Weights of a small GPT-style language model, trained from scratch on English Wikipedia.
Size: 13 layers, 8 heads of 32 (1 for keys and values).
Training: a variant of SOAP for these matrices, 688M tokens.
Each number is 50 + 10 x the weight over its row's rms, rounded and kept within 0 to 99. Layers, rows and columns count from 0. The size before them is the row's rms in percent of the matrix's.

# q: layer 7 attention query, 256x256, rms 0.0915, rows 95,127,159,191,223,255, columns 128-255
# k: layer 7 attention key, 32x256, rms 0.0706, rows 31, columns 128-255
# v: layer 7 attention value, 32x256, rms 0.0773, rows 0-5, columns 128-255
# o: layer 7 attention output (transposed), 256x256, rms 0.131, rows 0-5,32-36,64-68,96-100,128-132,160-164,192-196,224-228, columns 128-255
q95 098:42 55 50 63 58 39 52 58 54 48 46 35 39 41 51 52 49 56 53 60 51 56 43 25 25 40 41 58 53 64 61 63 45 62 50 58 44 47 61 59 62 52 24 45 66 56 57 65 44 46 45 58 45 37 50 44 48 47 49 62 43 35 48 46 48 44 58 56 35 41 52 55 40 70 55 49 62 55 55 50 65 39 66 52 32 73 75 51 55 66 69 45 38 49 59 51 53 65 45 48 66 55 67 47 37 46 44 55 45 60 47 52 51 25 36 33 42 57 50 48 72 65 53 58 50 63 49 57
q127 104:28 42 56 59 62 39 60 71 60 37 49 38 47 46 38 49 53 48 57 69 34 47 48 24 27 39 36 54 51 40 56 53 42 73 52 54 48 56 51 50 65 39 35 42 60 70 44 59 36 54 53 60 51 37 52 40 50 40 59 42 46 36 48 42 64 44 58 54 39 40 49 56 47 69 64 61 71 52 35 48 66 42 56 51 50 61 60 32 42 57 61 52 29 44 54 43 51 61 50 57 48 45 59 59 41 59 52 55 58 53 38 63 60 24 37 62 41 54 39 60 66 53 36 63 45 42 41 58
q159 111:52 53 47 52 54 44 47 61 40 45 40 50 35 33 42 49 43 51 72 73 43 49 49 24 21 43 39 57 54 55 56 48 58 64 42 47 53 52 77 46 58 62 27 54 49 51 59 49 53 44 37 52 54 51 34 41 53 54 69 54 33 44 58 35 57 46 37 58 47 51 33 60 43 59 66 56 71 31 39 69 68 45 56 63 38 59 56 56 48 58 55 32 35 46 60 49 60 45 54 47 51 42 57 51 50 47 41 62 66 49 42 45 52 24 42 27 58 59 53 50 58 64 42 71 46 49 65 52
q191 097:44 43 55 51 60 31 62 65 61 47 50 53 58 42 38 53 63 42 58 59 47 42 30 27 24 31 42 51 38 52 57 58 58 63 44 37 48 66 74 56 57 45 29 45 55 56 62 65 46 38 45 54 60 34 42 39 43 49 51 52 48 37 46 57 57 36 56 64 35 37 36 49 41 57 58 55 65 51 57 55 69 52 64 52 35 57 77 52 40 57 69 29 40 53 52 45 61 61 43 38 66 61 54 52 36 45 54 53 51 50 48 48 55 17 37 46 59 53 54 55 45 65 42 42 52 65 47 34
q223 106:50 40 51 58 43 33 52 62 46 43 45 56 43 49 41 43 50 51 56 45 46 46 43 33 31 56 37 41 56 50 52 63 39 51 50 53 45 50 71 58 49 44 45 55 63 48 49 54 39 36 40 59 52 57 50 36 63 44 47 54 63 39 70 48 55 42 53 52 30 51 38 47 31 46 64 47 60 40 51 48 78 36 64 49 32 64 67 49 53 47 57 35 39 58 60 64 51 63 57 26 60 47 60 47 39 47 58 57 45 36 52 47 51 28 54 31 47 61 46 52 57 55 59 53 58 61 49 59
q255 106:49 41 45 63 61 30 54 68 46 42 56 40 42 36 43 47 42 50 65 62 50 40 36 19 22 48 45 53 45 51 48 68 58 60 40 44 39 55 63 55 64 54 31 52 57 70 57 66 35 44 46 57 48 42 55 41 49 48 59 48 47 37 57 45 48 53 54 69 36 44 40 59 43 61 62 53 67 48 46 67 68 43 72 59 35 60 63 50 51 66 65 30 41 57 52 50 60 59 53 44 57 59 60 51 30 44 40 57 56 53 41 51 50 30 49 39 54 53 41 47 57 59 44 66 46 64 52 57
k31 100:58 56 64 56 55 29 67 68 53 33 52 52 41 39 41 51 52 43 48 68 45 46 59 30 42 47 40 54 63 55 57 51 51 50 49 57 34 41 60 45 56 50 43 47 74 59 57 54 45 36 42 60 38 40 46 38 51 34 44 66 62 49 48 47 46 48 46 49 32 33 56 51 33 61 43 47 56 46 51 54 60 44 44 54 43 50 63 37 58 56 63 52 51 55 46 51 41 57 57 59 45 60 48 51 29 37 54 41 52 32 53 40 52 48 33 38 52 48 57 55 55 62 32 60 47 45 50 51
v0 094:42 49 79 48 51 52 70 52 30 49 43 60 82 60 63 50 37 55 55 54 45 55 55 46 59 58 54 48 52 65 55 43 57 43 49 37 51 56 61 46 71 51 46 55 58 43 47 48 45 32 44 55 54 52 39 48 56 47 57 35 48 53 39 31 40 30 47 71 56 30 47 55 46 48 47 45 51 44 50 55 52 52 58 46 58 56 40 52 49 63 67 49 56 15 50 49 61 63 52 47 47 65 55 66 51 71 55 46 58 40 49 45 59 46 45 55 56 60 45 60 37 60 49 51 83 64 49 57
o0 095:32 63 33 52 53 70 47 38 49 40 36 47 41 43 46 54 58 45 61 41 73 49 44 53 57 66 55 48 56 46 61 46 51 61 51 53 42 49 37 54 45 48 59 43 51 57 65 35 43 31 53 39 49 68 44 53 49 47 39 56 67 44 46 62 61 69 65 43 49 49 31 47 45 48 47 47 43 39 52 51 44 49 39 56 36 51 58 43 62 44 46 47 55 53 51 51 57 67 46 63 69 31 52 40 55 44 24 61 48 46 45 47 48 53 46 34 40 52 53 47 44 34 37 51 63 31 60 55
o32 110:56 51 43 44 49 59 55 22 43 68 60 62 47 67 53 55 47 59 68 37 58 45 53 57 53 48 54 60 58 39 38 31 37 45 51 56 60 60 53 36 49 52 51 69 45 55 51 45 35 45 57 36 35 55 51 50 45 62 56 37 49 45 39 32 41 49 42 62 33 46 37 39 58 57 28 38 47 49 45 61 59 63 54 47 52 52 32 40 58 62 59 71 48 35 45 64 53 53 45 54 52 62 41 65 56 61 52 54 64 47 67 56 49 59 46 65 44 50 53 51 47 58 51 40 53 49 45 58
o64 090:68 31 52 45 51 59 46 54 47 65 47 46 60 43 60 55 41 65 34 48 49 54 46 56 50 33 43 50 46 55 62 53 55 30 45 54 47 41 54 76 70 55 56 44 64 47 45 53 56 83 43 80 56 58 45 49 44 46 35 50 51 56 51 56 59 39 37 55 62 58 49 38 39 57 65 63 49 48 39 71 62 51 61 51 60 47 51 52 58 53 54 42 52 57 60 47 40 58 55 46 38 58 36 39 52 61 57 41 55 53 57 37 72 37 62 50 57 56 51 53 52 61 37 66 59 50 34 52
o96 087:49 53 47 42 43 58 48 62 53 52 49 54 52 37 44 33 46 45 36 47 42 52 65 43 48 48 55 67 35 50 61 56 33 49 57 31 66 44 66 54 46 45 38 67 54 50 47 70 68 38 38 65 47 48 48 42 59 40 56 53 49 50 46 45 47 51 47 43 37 64 60 48 63 55 56 30 48 51 62 54 43 49 40 62 33 54 67 54 28 44 52 38 59 50 51 45 57 38 44 42 37 50 51 42 46 51 40 52 36 53 54 63 51 63 45 31 53 32 32 59 51 48 65 62 48 79 56 53
o128 097:58 55 37 46 52 45 52 63 68 38 50 48 38 26 49 33 46 29 50 61 55 65 55 39 43 51 61 35 41 59 47 43 52 37 50 57 48 53 37 53 31 40 50 54 62 72 47 56 45 53 56 47 41 46 44 51 52 55 50 60 60 57 60 47 45 44 58 56 57 47 44 39 78 58 67 51 53 47 41 55 70 54 52 38 69 47 53 66 34 65 47 53 53 57 51 46 51 41 79 43 51 49 57 48 37 47 50 49 63 42 51 42 57 59 51 55 40 58 33 51 48 40 59 67 40 70 54 45
o160 104:44 48 54 60 44 44 51 63 56 42 46 43 62 49 66 53 54 54 52 56 28 43 44 58 51 64 33 47 59 63 47 64 75 52 41 49 38 61 54 34 43 52 53 32 39 45 64 50 39 61 54 47 54 36 48 58 38 59 62 66 38 47 57 57 38 59 37 48 56 42 67 59 40 30 45 64 38 55 44 39 44 47 75 31 49 54 62 49 44 45 39 58 48 53 42 47 56 53 49 50 60 45 53 69 44 40 51 61 49 41 54 59 34 48 52 49 50 54 55 44 62 50 36 28 35 50 45 35
o192 094:62 43 38 51 62 40 59 38 55 43 63 53 51 40 48 56 43 41 37 46 51 39 40 59 58 39 61 51 46 50 50 48 51 42 46 46 40 54 39 39 60 51 51 45 51 36 31 50 57 70 62 57 74 31 71 62 46 48 62 48 39 62 44 49 62 52 46 44 43 40 61 61 45 50 38 38 53 46 51 45 39 39 48 47 47 41 48 52 50 42 46 58 46 50 53 32 48 32 38 41 54 64 48 40 55 43 61 52 45 58 39 59 22 55 62 66 41 34 58 45 35 47 49 51 33 36 51 34
o224 128:55 52 49 45 52 41 39 61 49 57 57 34 40 51 34 37 54 42 42 51 43 48 47 48 43 42 41 47 45 43 47 56 55 57 52 54 48 34 59 62 39 56 44 23 44 39 36 46 62 53 41 34 64 39 55 58 58 31 39 40 39 53 50 59 64 50 51 40 49 73 64 55 41 49 60 53 50 55 45 23 46 56 51 65 44 49 67 44 50 36 42 32 43 65 57 53 37 41 49 57 45 42 43 27 59 49 48 31 37 60 40 50 62 38 52 49 77 51 63 43 59 51 47 55 56 25 51 61
v1 102:38 52 53 50 59 48 37 54 51 56 55 42 64 49 54 63 42 58 70 48 50 43 57 51 55 57 52 69 54 68 39 63 53 56 43 60 59 57 62 49 51 54 45 49 40 41 35 39 36 50 42 34 63 43 52 41 40 64 43 48 41 48 59 35 64 33 42 58 58 59 49 62 43 65 39 55 39 45 50 48 63 45 59 47 50 51 34 45 56 51 52 47 49 42 50 65 71 82 66 68 50 61 30 45 69 73 56 71 45 49 49 46 42 49 45 31 28 54 52 49 66 36 54 55 56 63 59 40
o1 101:59 52 48 47 51 56 71 42 46 50 33 58 42 62 41 59 57 50 56 43 43 48 40 50 34 48 44 47 50 37 46 31 45 55 55 45 52 57 59 33 44 49 53 43 38 37 48 59 59 53 53 51 49 51 57 41 59 59 42 52 45 60 39 44 44 72 42 58 34 56 43 52 50 47 52 58 58 42 59 71 46 77 53 61 44 49 60 53 30 50 64 49 55 40 69 42 52 35 53 56 59 54 51 35 37 36 32 45 54 36 52 33 43 45 40 74 56 41 56 37 37 59 27 36 51 52 41 58
o33 101:44 57 56 42 37 53 41 37 34 37 40 54 74 46 33 45 42 53 57 31 52 32 48 42 52 49 49 31 55 33 47 51 56 50 46 59 60 49 59 64 42 47 35 42 54 42 53 55 51 34 41 59 56 56 51 24 49 40 60 42 60 45 51 56 44 43 51 53 45 46 34 55 37 39 53 45 43 52 47 55 50 37 35 51 47 49 49 44 44 46 57 43 62 55 35 46 63 55 50 54 50 46 40 56 44 42 57 65 49 60 37 41 60 34 54 60 40 47 59 55 63 17 48 50 60 71 48 57
o65 094:45 48 62 37 37 47 55 43 46 37 54 51 38 65 62 50 49 70 48 69 52 54 46 47 48 52 47 63 39 56 59 61 54 35 39 67 44 45 43 61 52 49 42 61 58 62 44 67 56 54 49 47 38 54 50 60 53 47 59 66 50 41 53 46 37 44 35 42 75 49 58 71 67 61 36 53 51 59 82 42 53 48 58 51 48 45 54 47 55 49 53 47 44 51 56 58 56 52 44 59 59 45 47 48 66 37 66 54 18 41 52 63 33 46 31 30 59 56 54 44 46 72 53 54 45 69 47 50
o97 094:36 48 58 49 65 53 55 46 74 50 53 71 53 56 47 52 45 41 56 62 56 62 64 55 57 46 47 35 57 50 40 61 37 41 36 43 39 45 57 42 65 39 37 57 61 53 80 50 58 51 58 45 48 38 37 52 58 41 50 54 47 46 62 46 57 53 57 36 60 53 65 44 52 55 45 41 56 40 59 45 63 47 56 38 51 51 55 59 57 50 50 66 40 63 54 80 23 46 42 54 64 48 49 52 53 59 55 43 48 50 65 64 43 60 54 67 45 36 52 55 48 50 67 49 43 46 68 45
o129 089:58 50 37 49 58 38 42 46 43 60 69 46 62 44 59 38 49 57 39 33 49 55 55 27 63 55 53 40 67 66 40 45 33 53 46 45 34 51 56 51 53 46 52 42 51 52 45 52 50 47 41 55 63 47 45 48 61 43 38 58 52 29 54 67 55 46 47 58 41 48 47 37 56 47 48 49 59 50 32 38 65 40 45 50 59 35 55 51 52 37 48 41 55 47 44 33 59 56 44 45 47 43 48 46 56 57 55 49 79 63 32 45 61 39 78 22 66 55 41 44 48 58 50 60 62 50 45 63
o161 110:35 37 38 67 53 47 66 68 61 68 39 41 34 41 64 52 77 34 39 64 52 65 48 66 37 51 51 51 67 64 68 48 57 44 55 38 61 47 44 28 57 55 46 44 57 42 49 39 30 39 43 35 36 68 51 57 41 54 41 50 41 62 60 40 54 61 45 57 43 40 54 52 58 50 51 56 45 54 42 61 30 57 55 48 36 53 50 49 66 61 38 45 56 32 61 56 56 40 50 50 39 57 63 49 55 48 35 40 53 46 49 37 50 59 49 44 60 49 48 51 46 48 52 53 43 43 45 46
o193 092:44 48 49 55 55 50 41 52 56 33 60 45 39 48 54 68 36 44 41 52 42 65 45 61 52 38 54 64 35 41 65 49 50 59 59 48 55 53 34 53 61 51 89 52 40 51 44 54 59 62 61 39 61 40 57 72 42 40 58 41 55 44 39 38 41 43 83 51 47 49 59 48 49 47 63 50 50 52 44 41 45 54 46 49 65 65 46 68 47 64 37 41 56 52 59 51 40 48 54 41 34 47 60 46 54 58 40 49 48 60 60 44 66 70 34 66 48 54 31 49 60 49 55 57 51 30 46 59
o225 117:61 47 49 39 56 51 32 65 57 47 39 35 48 50 59 37 46 54 29 64 50 54 47 61 49 50 54 61 41 62 45 61 58 62 66 43 40 48 43 48 54 51 62 59 45 54 60 40 51 63 53 63 57 44 49 61 46 43 56 63 44 68 43 62 51 52 50 37 57 61 55 45 41 54 55 45 48 52 60 43 53 54 54 48 67 50 40 49 42 43 44 58 27 67 45 36 29 38 37 42 51 50 73 53 40 48 49 19 49 30 72 54 46 63 40 42 48 58 41 67 57 67 53 43 37 39 60 36
v2 095:50 44 52 62 79 46 57 54 57 52 25 54 54 43 69 47 55 56 36 58 31 45 34 49 54 56 44 46 39 62 57 34 50 48 54 42 34 55 26 56 55 64 41 31 43 41 61 49 49 61 42 61 47 51 49 60 58 71 40 46 39 68 55 60 48 52 82 35 60 71 46 61 57 57 42 66 55 59 60 59 47 55 57 53 37 66 48 49 53 50 71 60 56 27 45 62 48 78 55 50 56 51 29 47 39 55 45 45 66 53 69 58 66 40 42 50 42 49 46 53 58 41 59 44 51 66 53 53
o2 092:47 49 42 55 44 35 56 47 48 44 59 42 59 63 52 34 58 49 52 47 51 52 39 47 28 73 41 54 57 59 44 55 61 51 45 56 61 25 49 44 50 31 46 59 55 57 51 46 54 36 52 37 51 36 39 41 38 51 63 57 60 39 41 48 52 41 39 47 41 60 43 49 37 32 46 45 76 36 52 29 55 43 35 41 55 40 72 40 64 47 49 39 28 43 66 56 61 48 33 38 65 49 55 49 54 44 49 38 40 45 49 40 51 53 49 47 47 51 35 68 36 63 42 65 21 58 47 58
o34 093:51 50 33 40 45 52 47 61 42 69 65 51 52 45 52 44 35 21 31 30 62 49 54 27 53 67 53 53 57 28 62 46 55 69 48 58 45 46 39 50 50 49 49 37 48 60 46 50 46 44 63 51 38 57 46 57 52 45 47 52 58 56 49 69 65 36 60 61 61 62 41 48 38 57 44 48 59 46 63 47 49 39 63 55 60 69 60 51 56 46 48 60 53 27 51 38 51 51 43 51 53 56 22 61 41 65 58 60 53 45 41 58 55 53 54 48 47 57 40 52 51 29 55 48 46 46 50 56
o66 093:63 37 55 64 52 53 66 50 61 54 53 60 33 26 52 51 53 49 73 65 46 31 56 44 44 42 50 52 49 63 61 55 36 26 65 50 45 47 67 50 43 73 52 36 46 34 36 71 34 55 48 56 43 38 62 47 47 48 47 42 60 69 43 54 33 55 76 65 51 62 47 39 32 54 74 51 52 51 49 55 57 43 47 51 43 56 36 31 66 60 64 49 61 44 30 48 56 66 52 35 42 59 51 48 46 36 52 50 59 59 49 51 57 53 48 37 62 43 46 51 55 62 42 61 44 40 57 58
o98 092:53 64 49 48 53 54 50 57 44 60 45 54 46 39 33 44 55 67 55 64 37 58 51 50 50 59 54 47 46 46 56 44 44 40 40 44 56 63 55 41 52 61 56 56 48 49 59 60 43 66 47 40 39 49 45 46 53 37 55 49 45 47 63 47 64 71 36 57 42 42 54 42 40 70 57 33 45 61 44 65 60 61 56 46 54 54 44 53 47 59 45 70 61 71 40 59 52 43 71 46 55 45 77 53 38 37 68 51 61 21 55 53 53 43 42 63 57 52 29 54 52 67 46 43 56 54 32 45
o130 093:39 63 47 58 34 51 66 38 42 47 43 40 48 58 57 54 43 22 48 48 53 53 66 51 55 34 49 68 41 36 59 40 64 60 71 42 51 52 49 49 46 49 45 71 48 57 42 35 54 56 47 51 34 48 44 56 51 74 61 45 52 32 70 54 50 38 51 51 55 43 69 44 49 35 58 49 56 55 49 61 52 53 36 33 71 39 57 76 40 47 59 51 43 53 48 51 55 30 57 74 51 39 56 63 48 50 42 58 34 49 53 60 45 53 54 44 39 45 72 42 49 45 66 36 55 43 53 53
o162 095:43 31 53 26 63 49 33 60 43 43 46 61 63 52 32 49 56 66 50 59 41 49 59 64 48 51 49 57 50 55 27 54 58 46 44 51 48 66 32 50 46 56 58 56 66 52 48 39 50 43 59 50 61 46 62 47 47 47 40 59 38 48 28 39 35 59 47 53 53 34 47 81 72 42 46 47 50 67 57 53 32 73 61 55 44 49 47 26 48 52 37 44 43 51 54 43 50 70 57 42 44 40 44 43 55 62 51 41 64 70 80 58 39 36 33 61 31 40 57 32 52 64 43 49 47 71 51 49
o194 104:67 51 48 51 51 49 46 76 69 43 50 53 46 56 64 71 62 62 52 53 48 62 44 74 48 50 53 42 65 60 45 62 29 56 42 50 50 53 68 61 52 49 43 52 37 51 51 53 47 57 43 66 61 50 59 35 37 38 43 35 45 71 43 36 54 56 58 36 49 50 42 52 70 69 61 47 39 49 44 50 49 50 35 40 44 39 45 59 48 55 59 45 54 55 50 50 57 60 48 42 40 42 50 45 64 44 45 52 49 53 29 47 49 43 71 38 57 61 53 47 49 38 55 58 49 63 44 51
o226 130:46 61 71 51 54 48 45 33 60 42 42 49 41 51 39 64 52 70 63 66 60 62 42 44 55 37 56 42 45 50 36 50 56 37 37 45 49 48 57 46 78 53 51 60 48 52 74 50 61 34 56 50 72 74 48 45 65 52 45 54 39 36 51 47 42 60 29 48 46 34 59 46 61 48 57 53 53 37 44 63 45 39 50 64 37 38 50 64 47 43 46 52 45 77 54 60 30 38 39 65 46 53 66 34 64 49 50 57 44 48 51 32 37 50 41 60 67 55 60 45 55 55 41 47 76 39 55 38
v3 098:61 52 37 47 52 49 62 44 74 49 35 50 64 56 51 50 41 30 55 61 44 48 37 56 44 33 59 45 50 47 44 51 50 59 45 69 36 56 34 45 33 63 46 54 49 44 36 66 47 41 45 39 58 42 50 49 44 60 32 48 65 59 29 58 50 48 41 47 42 51 66 45 31 43 53 54 45 32 38 38 46 42 50 62 62 57 31 49 56 61 53 51 36 54 50 64 66 44 54 51 36 39 51 46 29 59 53 39 35 69 60 56 50 47 46 30 65 45 29 54 50 46 34 50 30 57 39 40
o3 079:52 46 52 61 50 54 61 48 54 52 49 45 42 44 59 51 67 58 45 56 64 52 70 47 55 47 43 54 48 46 36 62 45 43 32 40 61 43 46 57 65 59 53 54 61 49 47 78 41 48 48 53 61 51 65 50 70 37 56 48 51 53 60 46 52 66 69 48 58 38 47 56 66 82 59 34 52 57 53 56 49 42 39 26 37 40 62 40 37 40 39 45 51 42 56 50 36 54 36 39 35 43 55 43 57 51 60 31 45 40 46 45 45 55 61 55 57 58 59 45 52 53 69 35 71 57 53 49
o35 098:48 33 38 38 51 74 60 16 70 56 48 39 48 43 56 55 54 58 54 47 51 40 53 71 64 56 55 39 34 39 48 57 70 49 58 48 51 29 65 46 38 64 56 41 38 31 46 80 63 34 36 41 52 49 59 41 56 45 33 44 52 42 45 58 44 57 58 43 50 54 48 53 42 50 52 49 27 58 52 36 50 51 70 49 43 66 43 54 41 47 59 69 58 62 54 43 56 56 45 32 44 64 49 64 51 54 52 46 42 55 55 57 24 67 38 55 71 40 50 48 45 43 54 50 54 29 48 47
o67 085:48 65 46 54 47 47 39 47 36 48 51 56 46 30 59 25 44 63 23 59 49 74 37 38 31 35 52 53 50 40 61 38 49 72 56 43 42 42 37 57 57 39 48 61 73 42 40 52 72 56 53 47 35 50 46 39 48 43 39 41 61 43 51 43 53 37 45 56 59 53 67 56 52 47 37 46 55 61 48 54 33 51 55 33 53 52 36 62 53 51 55 59 52 47 57 29 52 48 55 61 43 52 54 55 54 45 40 45 39 33 68 27 60 48 47 45 34 33 38 53 49 41 53 54 45 60 59 58
o99 087:32 52 62 42 44 44 30 40 36 55 47 38 47 69 43 47 50 56 35 49 46 43 49 40 46 48 47 37 69 52 31 48 72 60 54 59 50 66 41 47 60 34 57 51 49 71 37 48 55 38 50 39 68 51 55 52 61 60 39 49 39 43 36 66 46 58 47 47 46 58 43 56 67 41 63 30 63 55 46 46 47 48 46 65 41 46 58 38 44 49 38 27 63 63 41 46 53 33 48 53 62 37 50 30 69 59 57 51 48 68 74 64 46 44 34 57 50 61 52 57 54 41 59 62 45 46 53 58
o131 090:61 40 66 53 50 52 42 53 45 57 59 64 34 38 59 62 38 47 73 53 52 61 59 54 50 68 55 46 46 52 75 44 37 35 48 60 63 54 59 55 48 50 46 51 40 26 58 49 55 57 56 49 39 58 53 47 51 59 53 71 50 73 48 43 51 37 38 63 36 60 41 48 42 60 62 74 71 36 38 67 53 57 42 58 50 54 64 49 57 61 50 34 53 41 72 46 52 41 53 49 45 64 42 36 51 43 36 54 77 51 48 47 61 53 46 43 47 44 52 56 25 47 27 56 62 53 45 47
o163 095:53 66 47 55 54 62 57 56 43 37 49 57 50 49 53 47 33 48 58 50 41 46 40 34 44 52 53 66 49 66 39 59 52 55 38 47 49 51 47 40 40 21 40 51 45 62 85 33 34 52 53 50 37 55 42 64 46 47 59 62 58 52 56 50 52 47 42 41 64 54 56 51 72 44 42 52 51 33 49 41 60 33 52 48 64 54 51 56 50 47 63 74 39 47 44 73 55 62 56 48 69 36 55 63 39 41 48 63 38 40 44 60 50 60 61 40 41 56 57 50 71 53 50 38 48 40 40 47
o195 093:57 56 54 58 50 52 49 53 34 41 58 54 52 81 38 50 46 42 38 52 49 42 51 47 41 47 38 64 43 40 56 58 43 53 40 49 52 69 55 50 62 61 37 46 53 66 51 29 48 58 62 64 47 31 56 63 44 38 68 42 41 43 45 46 50 58 47 59 62 45 51 39 28 33 39 38 32 58 67 52 43 54 42 49 47 40 52 56 60 48 39 31 42 59 43 57 46 38 41 61 57 43 56 46 44 66 52 44 42 55 49 49 61 34 48 56 36 39 18 48 68 57 53 47 41 59 45 58
o227 125:49 60 51 60 57 29 38 78 45 44 56 50 63 43 43 57 59 54 59 47 53 62 44 37 46 43 51 59 63 71 34 37 41 45 63 44 48 50 39 57 68 43 44 61 68 69 53 23 46 60 51 55 53 49 25 50 29 50 58 42 43 44 58 43 51 50 62 47 53 36 44 41 61 52 58 54 48 50 48 60 61 50 46 60 60 35 62 45 53 39 43 43 29 37 35 57 48 53 57 61 45 38 48 41 64 52 52 54 70 56 28 47 57 55 63 58 45 66 63 54 49 50 51 51 47 54 59 52
v4 099:57 56 58 56 57 51 49 58 49 68 41 46 43 53 61 53 42 59 56 37 70 45 47 43 41 44 49 40 47 52 49 49 56 58 35 74 45 48 47 61 53 53 42 63 50 61 42 66 51 47 49 72 50 49 44 64 53 48 41 43 57 43 60 52 53 66 46 45 59 39 51 40 49 60 39 29 54 47 64 39 49 40 69 62 35 64 50 37 55 37 39 44 56 52 61 46 38 50 47 41 39 54 52 55 32 21 52 41 59 58 57 72 46 51 44 47 39 42 47 49 58 52 60 59 49 52 41 70
o4 082:56 47 52 41 52 51 39 33 50 45 56 46 63 57 46 60 51 42 49 38 58 52 64 69 52 60 39 53 45 63 65 48 49 22 42 32 44 54 55 57 45 53 57 52 27 56 48 41 56 33 57 34 43 47 47 35 63 51 54 35 38 34 59 42 62 28 54 46 46 43 41 54 44 44 46 52 40 66 59 64 61 64 52 44 41 57 48 44 57 41 56 37 46 61 45 45 49 59 47 44 59 44 47 37 56 53 69 55 27 41 39 46 45 49 37 57 62 39 52 51 57 64 45 50 55 68 36 30
o36 092:50 58 38 42 39 55 58 49 55 59 48 60 46 64 57 58 56 48 46 50 66 52 37 54 35 52 62 48 61 66 40 50 50 65 55 52 54 34 47 62 48 57 62 50 58 59 62 54 53 19 47 57 38 45 44 64 57 50 53 53 65 29 44 62 35 68 60 54 52 37 38 47 66 63 37 38 60 31 57 49 49 58 39 53 47 62 61 57 45 43 74 41 53 46 54 42 52 49 50 57 55 51 51 53 56 38 54 38 57 59 75 67 58 47 56 50 44 52 56 51 50 52 59 41 50 90 46 57
o68 095:60 44 53 70 44 62 45 71 62 52 45 71 58 32 58 40 42 35 40 52 43 51 44 41 58 29 63 44 52 64 41 59 47 43 30 55 27 49 43 58 47 56 56 37 53 52 58 51 40 57 43 63 53 59 55 54 27 45 40 41 49 73 52 48 54 72 51 30 50 49 52 28 37 54 52 41 50 46 54 68 75 53 37 49 63 48 40 72 69 61 45 66 59 64 53 46 50 44 57 44 40 60 42 54 42 56 34 58 51 23 46 39 55 59 66 54 62 46 61 67 58 29 45 60 44 44 47 45
o100 093:56 54 46 53 45 75 37 42 57 61 54 49 40 58 56 45 35 57 72 50 42 50 57 59 44 72 47 54 48 42 52 35 66 28 42 66 47 54 60 34 47 52 54 45 58 63 27 51 45 57 59 50 67 64 53 36 57 44 50 61 42 43 53 58 44 47 49 51 45 48 63 62 42 39 60 52 31 64 40 66 53 40 47 42 47 45 57 36 63 57 42 77 42 58 51 62 49 48 51 47 47 39 52 44 50 57 58 59 57 59 48 45 55 36 36 61 28 60 28 57 65 28 33 54 38 25 59 55
o132 094:45 55 49 48 54 44 68 37 45 23 36 59 59 55 43 58 65 59 62 49 72 36 47 51 55 51 51 46 43 40 41 55 49 69 54 65 62 46 40 35 49 32 50 48 40 44 62 23 56 42 54 63 51 37 64 64 70 68 62 50 54 54 45 48 47 48 47 63 48 61 40 58 69 36 48 68 58 33 46 52 56 40 39 40 48 50 45 51 59 67 53 53 57 41 29 53 56 50 43 54 48 52 60 58 47 59 62 49 55 79 54 44 54 64 55 60 39 38 50 35 57 40 58 53 37 34 64 42
o164 108:54 50 49 67 48 35 54 49 51 53 56 51 47 41 50 47 60 41 35 59 47 56 51 60 53 42 46 42 53 54 57 45 54 48 53 41 57 53 51 44 46 55 37 48 55 29 54 61 38 51 45 48 42 50 35 36 30 54 57 43 39 75 49 42 60 40 30 55 42 39 50 25 44 56 66 59 32 53 43 34 31 45 63 61 48 41 58 39 58 35 37 38 50 35 57 49 51 49 58 56 51 60 46 43 39 41 29 44 58 40 36 45 55 47 42 40 57 43 51 66 29 45 35 41 63 51 45 40
o196 091:47 39 47 39 57 46 47 53 38 56 51 21 50 52 35 29 37 60 43 51 38 49 70 43 48 44 44 58 44 23 47 47 30 44 58 35 42 59 49 36 65 45 52 55 63 41 23 52 46 70 44 39 48 45 58 52 58 37 47 56 63 38 41 59 54 42 54 57 58 63 56 65 42 54 39 53 55 64 50 40 43 40 61 51 57 39 36 47 34 42 54 36 68 42 62 54 44 51 45 47 46 30 53 44 52 48 47 66 49 46 58 47 40 43 57 25 53 53 44 41 50 59 53 45 60 32 61 76
o228 117:49 48 59 23 61 51 47 43 62 45 61 41 50 50 52 45 47 38 60 57 36 58 52 45 48 48 47 41 48 45 54 55 42 37 63 47 59 60 53 48 46 38 44 61 49 44 59 61 59 55 43 38 58 50 60 48 31 49 47 59 50 62 46 54 65 32 69 49 47 65 64 64 46 39 53 58 55 55 45 51 38 45 41 52 48 44 25 44 51 61 29 73 32 46 17 51 49 46 49 50 52 57 45 52 58 61 63 57 47 40 43 49 52 58 53 64 52 58 50 50 44 45 49 51 56 20 70 33
v5 099:59 44 68 64 56 58 56 39 61 45 53 63 38 39 55 45 48 48 61 47 51 37 58 49 51 39 52 56 42 57 51 35 53 45 47 72 63 55 60 47 74 46 67 46 59 47 46 51 64 57 43 49 50 48 61 39 42 52 58 46 44 55 48 60 41 54 51 36 38 50 65 56 54 41 45 46 50 39 60 64 43 46 64 70 52 49 69 41 51 27 55 53 73 67 48 44 60 49 60 49 32 68 41 51 57 39 41 38 45 45 52 62 48 46 60 95 63 24 38 64 44 44 47 64 42 52 39 34
o5 093:24 42 33 57 48 51 54 48 59 44 48 37 59 54 57 57 62 29 58 70 46 53 44 49 33 51 28 52 49 54 48 57 63 50 61 40 42 38 45 53 38 51 41 51 49 62 66 59 29 58 70 46 38 50 41 46 64 49 56 55 54 40 49 41 57 56 45 51 54 62 39 44 65 49 48 56 47 40 47 48 55 35 61 41 55 68 43 52 48 67 35 57 40 33 56 60 57 46 25 54 60 47 46 49 41 39 57 50 51 57 37 40 50 61 35 48 34 54 42 38 55 43 45 61 49 51 66 68